config.toml
n_layer = 19
d_model = 704
n_head = 11
n_kv_head = 11
head_dim = 64
d_mlp = 2816
vocab_size = 11818
activation = "tanh_gelu"
norm = "layernorm"
norm_place = "pre"
norm_eps = 1e-05
positions = "learned"
qk_norm = false
attn_scale = 0.125
bias = "all"
tie_embeddings = true
parallel_block = false
extras = ["capped logits"]
init = "normal"
init_std_qkv = 0.0262
init_std_o = 0.00425
init_std_up = 0.0262
init_std_down = 0.00212
optimizer = "muon_variant"
lr = 0.0125
lr_mult_o = 2.0
lr_mult_down = 0.7
beta1 = 0.95
lr_head = 0.00933
grad_clip = 0.5
warmup_steps = 200
schedule = "wsd"
decay_fraction = 0.663
decay_shape = "pow"
final_lr_fraction = 0.1
batch_tokens = 262144
seq_len = 512
doc_mask = true
train_tokens = 1025000000
steps = 3911
dataset = "wikipedia_en"
Each number is 500 + 25 x the weight over the matrix's rms, rounded and kept within 0 to 999. Layers, rows and columns count from 0. Numbers have three digits each.

# layer 11 attention value, 704x704, rms 0.0698, rows 216-252, columns 352-439
504510474514479527486486482484536478504521514491527513544541478484513501489497499490470485465555489525487527549465496550496531494501494541503490518524522488496500500533492488512537510498462490501492501458498513528464472521484514522468462507542520490498483525537483
496492488543502487481454534480480498444485475501485472501504505492497520537530509535448497514556483520531499542468510506546512502503527504516482483514514539480520521532490500498533456489513494484488482476483460502506513509486517488508486532501459475483485489515505
528471501563518505499504470490522470479492504519481518513504481484520497500525489522491483547538571528498511487514544484496497477540519559509474523538522491519522492547473485485501475475481464481521533466493519510499527454501462523505498456545513499515500521504482
496498515458508471528563473498457446492487524503505473460512500461515498500523480502511477497489514495507479474479470482534481492587490494499478551467515523443471532525464502495559504485467492503466483547491444524487477519534550537486573527475513534526509521469522
484486498504522505492516500480465508517461519481492513517461485444542478522453492485518507504502516504479504525513515535480465498493541494508463577475532537506514488481529474510482504530541551480482518499492527502488476517527515504530465539481477517520486523490521
486492488470530530475468490502469509508503488504506481502494527560491533510461534554486483490504494521500491501532502475494491526564556470490481486504473484488484513482495510508507486505494534502511508499523520444504490487533470525499510483541444546514516518478549
547507515479494479494531465513468516502524498514521516462515458528567541517476481488502457481480474497473471507499497522494494488496497484529536510481506508481475521503487492497480537486509496530523470501494571536494515501496476483528543495533482485567499455501510
492540517560503496506545501498474476480511464514494515516506487456511460482526500467504481479491500468473516494466481518521498521474486480508518457527549461486473469472529519515520494511502517480484476503486501485508551487507512534511485531494491508465442531510533
535506513526509497502483475528485518498493516517502498501479524499528484513509493503472490535515476534484497480528559518496500483500487517513555531495535521457482527463507479492501491534533473483513491546474494482452485513519501464544501521489494488473537530511506
473503491450500506487475495520501504488499514449489479496491522518526505539513477524465484480486506534493491516540502501529505492496492476502499522512479535546516497484496474466513499548514460519535529510488529508491520469520483481508517507505499491523465466513485
484480484467510521499505514502532484498504509482526498518481428534485503499498507469484479466496517513497496490494474508542491491484547498505453494518495486497487518544503513518485541477513540503484532505501537526490541525500479503488547497530494460515555500513485
506568517515487516498525482516465506523482513499493469506487508445516491478504516498510491533530462504482502463431511495502518521470485503534485555559511421503521524474484496509494495505456510508455497511494463476488470503511475448494476466476519513488504498501519
478491527479499547502463481503508465493499483521499484520509488497512507457547521489538501496540499483482493494443487515484524488478480472513502556482520491465476495473509526522484490502495513507515553489474487476532490506488474511495531491539475468538494534478465
499464540496488480497462461466505544472515502503523519506511505481488466504478480499493497442475472464479508507520465491490511474499533515524442526495506515528484480540488514491486498490518526481511473514504498462463477488496526479483550534527513487509488512514552
524473504577507490521529496458494512471462556493491480502491479499496495457506484531512488501515486434517481509528511505510487494527483509491472495496493456484488534558490482544507495485520514477480469520496487494508542486541535467522501501490510525507549477489479
508503518502510519511489497526530488486479511486539492476528451529463500482507513518530495502494484488476524516491512503536511481471519525528501460488486494512514500495528507482490507536505535536529464465500529501546546470467485516533471501497503529501525470478499
561475466467500470513496516516510509534520525499480499504499472441479467534507493510491538463504522522524456522496482515512468468517530531488472489502471503495505510502486482516502489483508474509494485500516478503525513580473531499494478521494490487495504514501483
470486521517518502498525519502484476517498518524495518473505495499520503505520476523508505523531483533517476477510497482514533498492510536501469480522510492467511492499510514531509477531498495523480530471487475515496489483491512500502488453453517517477551497521501
517526503503535476490447518479506481524463486461467507503491515504488483505506506502504492514523497484502514470472481474457559538526516538537487499496503498474538488453515527499471512507480521494512505519532502497502528500470468532510523491532493485497518515448542
474453505486508516450511493485529567501507453487503523455491470503495486465471502520476511522474544513518468471493525504506459493529479486480490435468479500482498477519487486498507477488515497505512482477491553495514477451473458494478511492498517526476498471508462
529481489530488530500450504498503475526581498492508487541488456508500500489506490474507471516492519510505489460549515515523490524496528484449464593507527476539497498519508504517474533520534516544490555502492518527494491502505507505492496476466513482516521568571488
538503472508486506506489520465476539493508487487513505475494524455539517472507517511443523523517489501497517520516498503467503503464496466513526574498506479469511498481522476492538520501507494493481471512491537535517506509499488488517508509526491494517489517472527
474522534526534487481492514488509445482525538505516505503487485503484490467507515509603519526499522450486492467550498513499512524464517510467481484491514492455487510523538532490464515514483496531515474502523463507507476508512521476475511511531516499489490484471526
477498521508504523453471484505503467514495489514495481520511478458472511517481459466537519524482536486487503507538549474555518525504499456503495489526450514529526507464482505489502501532493530487492506458499546490495487493464447489545504500511541508467551503535503
514498495526503484514474513515505538488501491517508484497435569602502511450525531509511516527520500490472502495486493498477498517488525448503509507520516490440506500533482460511507487491508497483505537495522537533489484503534527454535504503508494501484455477523542
520475547488494486480455512491534490537499496503467508495458481526482495504462506495446518501533514475488518524508516505526436483490498494492495507465526496476504524500509529486479498500499515514482497505466486520502472497469449496478467492493518508494526537482485
519502529455493527505510440490500497486472495521518477499505461495494475506506480493508482489510497531484516457558468472517501505526527483500505481476529511497524516528496536476480468511531458520514531487548500498477500501510458523515501493461519483481470433491488
533538539488474477505492471506519543496550510558504561499486492502512517472472503511509506520504540505503471487480489487465471474483513457535523517481540552545459499491511551519492519510561474530520488482487508483463488478494474519545542519519523491513502499515524
515501504546478482482534528514506514498487541533486470474509474558482526516515490513500422488541488504505486502508546499504492495488527554547485504514436486531521526502460470520472521534509505519526484499499497462516511489491482498463484480549478518494482489492514
490513500506523511496477518518509485511505517480487468483515518474487509497531485492504504523483499496509490489511478523517511467490505479521553511448482499503539520485512476485505498438548509512516462537503516483510489491516481516510533500487529531498502485468495
518525512531509483492486471453508523488506502518489473503458498486505502495555479490529532502515511512513527521481548536529482491510536538550513535542530503509511475490512512519503502509534521484508509508503477476519499526478489519490529484557489474510492483508510
505488484466528501478516511480441485481539527501464485487495532543505489470500501548502483575455512490484489498512520507467499476477477510547510507465507497490506460470529487480534495485467543475519505490520502476501495482473512549463501553459518522545519512488548
516498525556477484479539535495518518484527502462513546478498532473529507535486506509490460519509488489534512539531527501535493498535509501465474508457456542492505498485542545473532517505513540495517480517542509509446493507510496480500565487473486518513509490507521
527499509470489532482477499524491471556536507476494519487511452463534503487478490495496499498503493513490471470533504518474508470453473518553453521553469496528513463500479488519503507473516489500493526534480477499506451504531526491491526504516513511478509530467523
471482509495489505521513441505509474489492477498486517550507533478503537510510528545457488544531540492464522472469479471481491503499517470469513497455482500469508504528480458499457501452463532526504526495490547526490499505496513520474472499523493495489540480479530
509497444480502480496487529506497505478520536494495487512445487531480498505487523502510516492508535537509502511527520516499497501491493486487477547453476552505537538513511487488508519507478459478507506511521526503465489462494516486537587487500515491528513492491535
498487477463506511499487532497547485508504470499522530472488485483531501499500479527470516516461502528496466471511557558486527505486509499516555470466531551503535476493505523497525477482506495460510504483487487501513526476519459513529496474515517526549516487484486
# layer 11 attention output (transposed), 704x704, rms 0.128, rows 216-252, columns 352-439
505561511520479481492535501484526484519495509519484474514517535487518523480505503519524504478505532487491496500470499470520486491533467502477530466471522490501518498470517536491516479470526470529482516527486510503518544509488526479548524496503488500466515514489516
466541505482467478481525505497497521541495502501529530483478507491483503482508508465550512487505501491502532512490508500459519512545521498521508500473512499524490509494508517494530505538485489480532513505538505494500493468496521481504506473514515524505495492508494
441553493500467492473498526525522454502527494520568477518505498525495515507480486529516509451485443479537522522518493533480506482480470490507514466461511504501476468470515508503516485474555481478508494505489489497484464488495512494512488489526488501510471527469502
527500468520487526513483468479519534523494506487495493498473503515518523508490504516516527485511489512515497490489512494500508506444507500486501503527472502536489527497550511480485498497552495489528518508532539467509515503454491489457469518506476471492476489516494
540486531511506492521470486540532482516490449511486483511447491528540497524505484525493491568514446482559503459531469471472527509515470445487552486505491482496501524538467498430506478500489485517518546496488496503478503497480513534513518499478570535502506493493540
473508525491484462488478525510506517492510473510529497459541490500493520526514502502514562499501525487514518520497506460491493502497465537521502499474524520505491490547480497471506527501529500507490495487515464500512501472477511457517531509505534490495479467464494
472505510500472496522493531494520522517523485482467509489503509484482485507491495532494523540520503480510536510503541505490512522516492510449488497526497495530489467512492503490501484497485457494539525483551437493520499506494489493484430463428502498475516536514460
500505481476516484517494479551520515511495517477492489496559509523474552509487486493483503497496495521520506498508524472496502461547518573495491479482505550478517498478490519473477498460487477499520513480500469543497483542498497500504538531546462501499530502485464
487484475477474496491515521495472503516542490536540482469529481479526512508515521513495522465478509535495495528506470494500512474516551492493515511525463526516455474514477511538522537507476494517490529489478532520513530493511540509479491503472521464499500510496475
525524489558514493462490476477503490536484508514517494522506506495480502473509492524531440488514490476509500498471525468517484539502519550530498459499529519451511498508467507510482552522479485471496510518499504506464494501493516470502505512470511503509471466473556
500547555484552494532502564534498485507540531504505511507502529548504471514510504510512487532514456523496499512464430507506527491514473507497500492504491506479530550494472513438494466490524455503486503478497496462563473492496492512487468491517544527498458464515515
495493530530534491472500440540526498503540488528464514497529466502452479515518549522483497545496541506489507496471456514444458476500525482480489495483479518491490469537531472527553511537500513517522476506502501472502499492491527549506487546576534496469529520511490
513523477554513491490551530529516475518498518489516479486472481501478496522465470507503496520453491556487492498502530500526534506502504541463508453498505494494514515488522508499520516501506523495493463511507514492505468485518474515484491497504520485502526450519484
523511544454526504489459511519505512511535504518483527473525503493503496500469503515497496519554518494494501505503501468502463488457482503460494510489489524467507547498486505476481533487508463495518487508505516491495488514534467507497471469489506527499534486517476
492517509485497523497480486503515496510539486521480500503484531462522491513487506474470529543491497553510504513474482488477517518515510513486515498490487501501520484498499532515498466495518468499518493516478481521502522509510525554474505498471540488530483522503506
498492507500472429533495489497503507485537518537498495557486525514513484501518502503478505526464518488515485497493499502484478500556472492522525516514511518472541527489477519473494506487513483528466522516539501520501481470540536442469515491551484499515516513526515
432525472537498502493485529485503501489459433475502496493496502524517509482492485492484511489515480490522444473495499502491508518514543475528548465533472493501486471523525465511542465511504522453540496475496514496489543454485481480496525494467453512473504502473528
511523471485526488498473478503509513509512488481490462516513561508503486484480501482525481515418544514474494543517455560485484477495521475489513491468490526560522495500488501480481489494529482523485467538478516511527514550519489475495512545528519443493500496502516
448495465501467512531529534512495513456500493530499490481489481533499517527483536532523527523484512464474470536536555535522501497503487495514474521474522520522488463489513489523525466522552500477521482495457524486510498483521501502527460545516499506522475477530500
505494488505530497502471508514490505502507508515499488535518504535494530515496453484489514515502525486519481498483482443491518492495521502516493492504476530513510467530454555510482481478487513526506536526505504518532525555542492472488469487491512485488542493496519
475517516501534469480529499512526494471471498508518559523503498496488488486499512490472492547493536496467519519450501493478526499531476529523503473514490536476483494529510474489502509480445487495517481503501532481448488502514481472495502514528479508503498478505514
533500547477551488490517495489536507522510492435493494497487473539451450481491489490550508480496490529505459489490524501546503487475493483514485476477494527525498510514496530499486472480471528526504520495512465485510514529511526559472504508482508481532489456486500
473511512533523476479481497501489527507524483505477500518493517524545484542515496496453463527485503532505486504514464499493509494518505486499505551560485487509504495493432505512527460499508502507467507482487487493499458496493483514523492522518506469496550468534491
475471513490464468509500531490506537561503513537508489477504480492515480468532519502500519531534482476500508519483431495502518515526504531544480510508544502530511490492490494526475516470522476515515497553495489471524519514538518460484501477545476525517555512473491
491517500486523536482523496505484455529494499481535541509502474414541509473479458547511495523506501542513508503497556475472512471500479532533494482489508472542495490489459496505485514477513500505536479476501484465466482503523514467462495468490483529534548512485503
481518512494521501530528503510484485501488520483496525533507534508512487470490512501526510524520470543528458489490464494520533530501493532514529516543481515513518510497468484510474487499492469467503466542485502481485501495499510482533504493525505456472474506469485
488517455511477477511491447507470535525495541522515507530488510552441476485537522520488522482469483460528481489481495515518466515474544505472529497487450486502508515492525494515521515517510498509506451493466514493524528501477531469513514490551530509546507510480471
479474518515525503477516495494463489522520465478502505480515493488449483520509499503496505485531479478503503504527515469510512496481510479456479510536487436481514465492473483486516488520521510492482511527502484486476516543535485498521487492506508540537534464469498
501497483512513523533490466470488462528499499472518479512517493491499494502522511492505523521481490524523485509492509528494486528489478492506536491488559461459503494511499485474506486526489494515499517516482502524475454478555514453544500509497505513539508501492486
528517565507497521494489523504477510492550484513482542520495490548531491508482514518480524455531533522481464521482558528480541520482519535494457468534491517475472482498439540512481449535507489502477512497522510499486514499473499476499460527523489509528522489464522
494502463485475481537500455521510461529550488501547512472530514494479534466490502502450480512494496554529496466510567443488508499500512464496506529456487493509552483498463503492501519496519449493494514475488458512497539500518533502494487481464482485479482524458459
551470472540487496551484499499517535525479472475509526498499480466513476499479507483496485475530501498489507517497525496531491528486461505508484536497520473498489511491468548496502498484497514500500480518477494505443547498534491516504509458470525510511498443489518
494468478475490474495497477503495527464486471504460482473507478520511468483516529501484532518483496490463505471481469467492484500450540489519494479478541505538497470472484485480459490470526462510504523532493510491502513496488474495500481532520532482464499513510503
491493491538509473483481503531535517474479496513446492476505510510501469527501488485557500510509485500517493524471492510505496473524542514421489491478522455486509510537480528533510472520512491521516487489503487529544542475459442460518482500490492495510508483499459
488490492513537513496449531463456489493505505545470486472501501486519471459488497483538496498469471492486482514529490561469503503497474486492473546475489519499476508503471508473516495518517466488536483478495495487491512470490465465535517510496532498523490526543498
501532499496539517491510484497502507526501456469463542537482510538511520503482513482510463498515517525504538490520509475539502513492494501564498501502524477556460467551458545508482502507523559490482506465460493503517500539523478551469471461512494512526465491474495
534472480493477571515498471529460523512449460500536495513494533540497524514531520505504489525519511553476510492482451464488518453502546521489467475519478450535516503468491533461477520495483516454521511519466515479510471531523504518516486452487489534510489497536502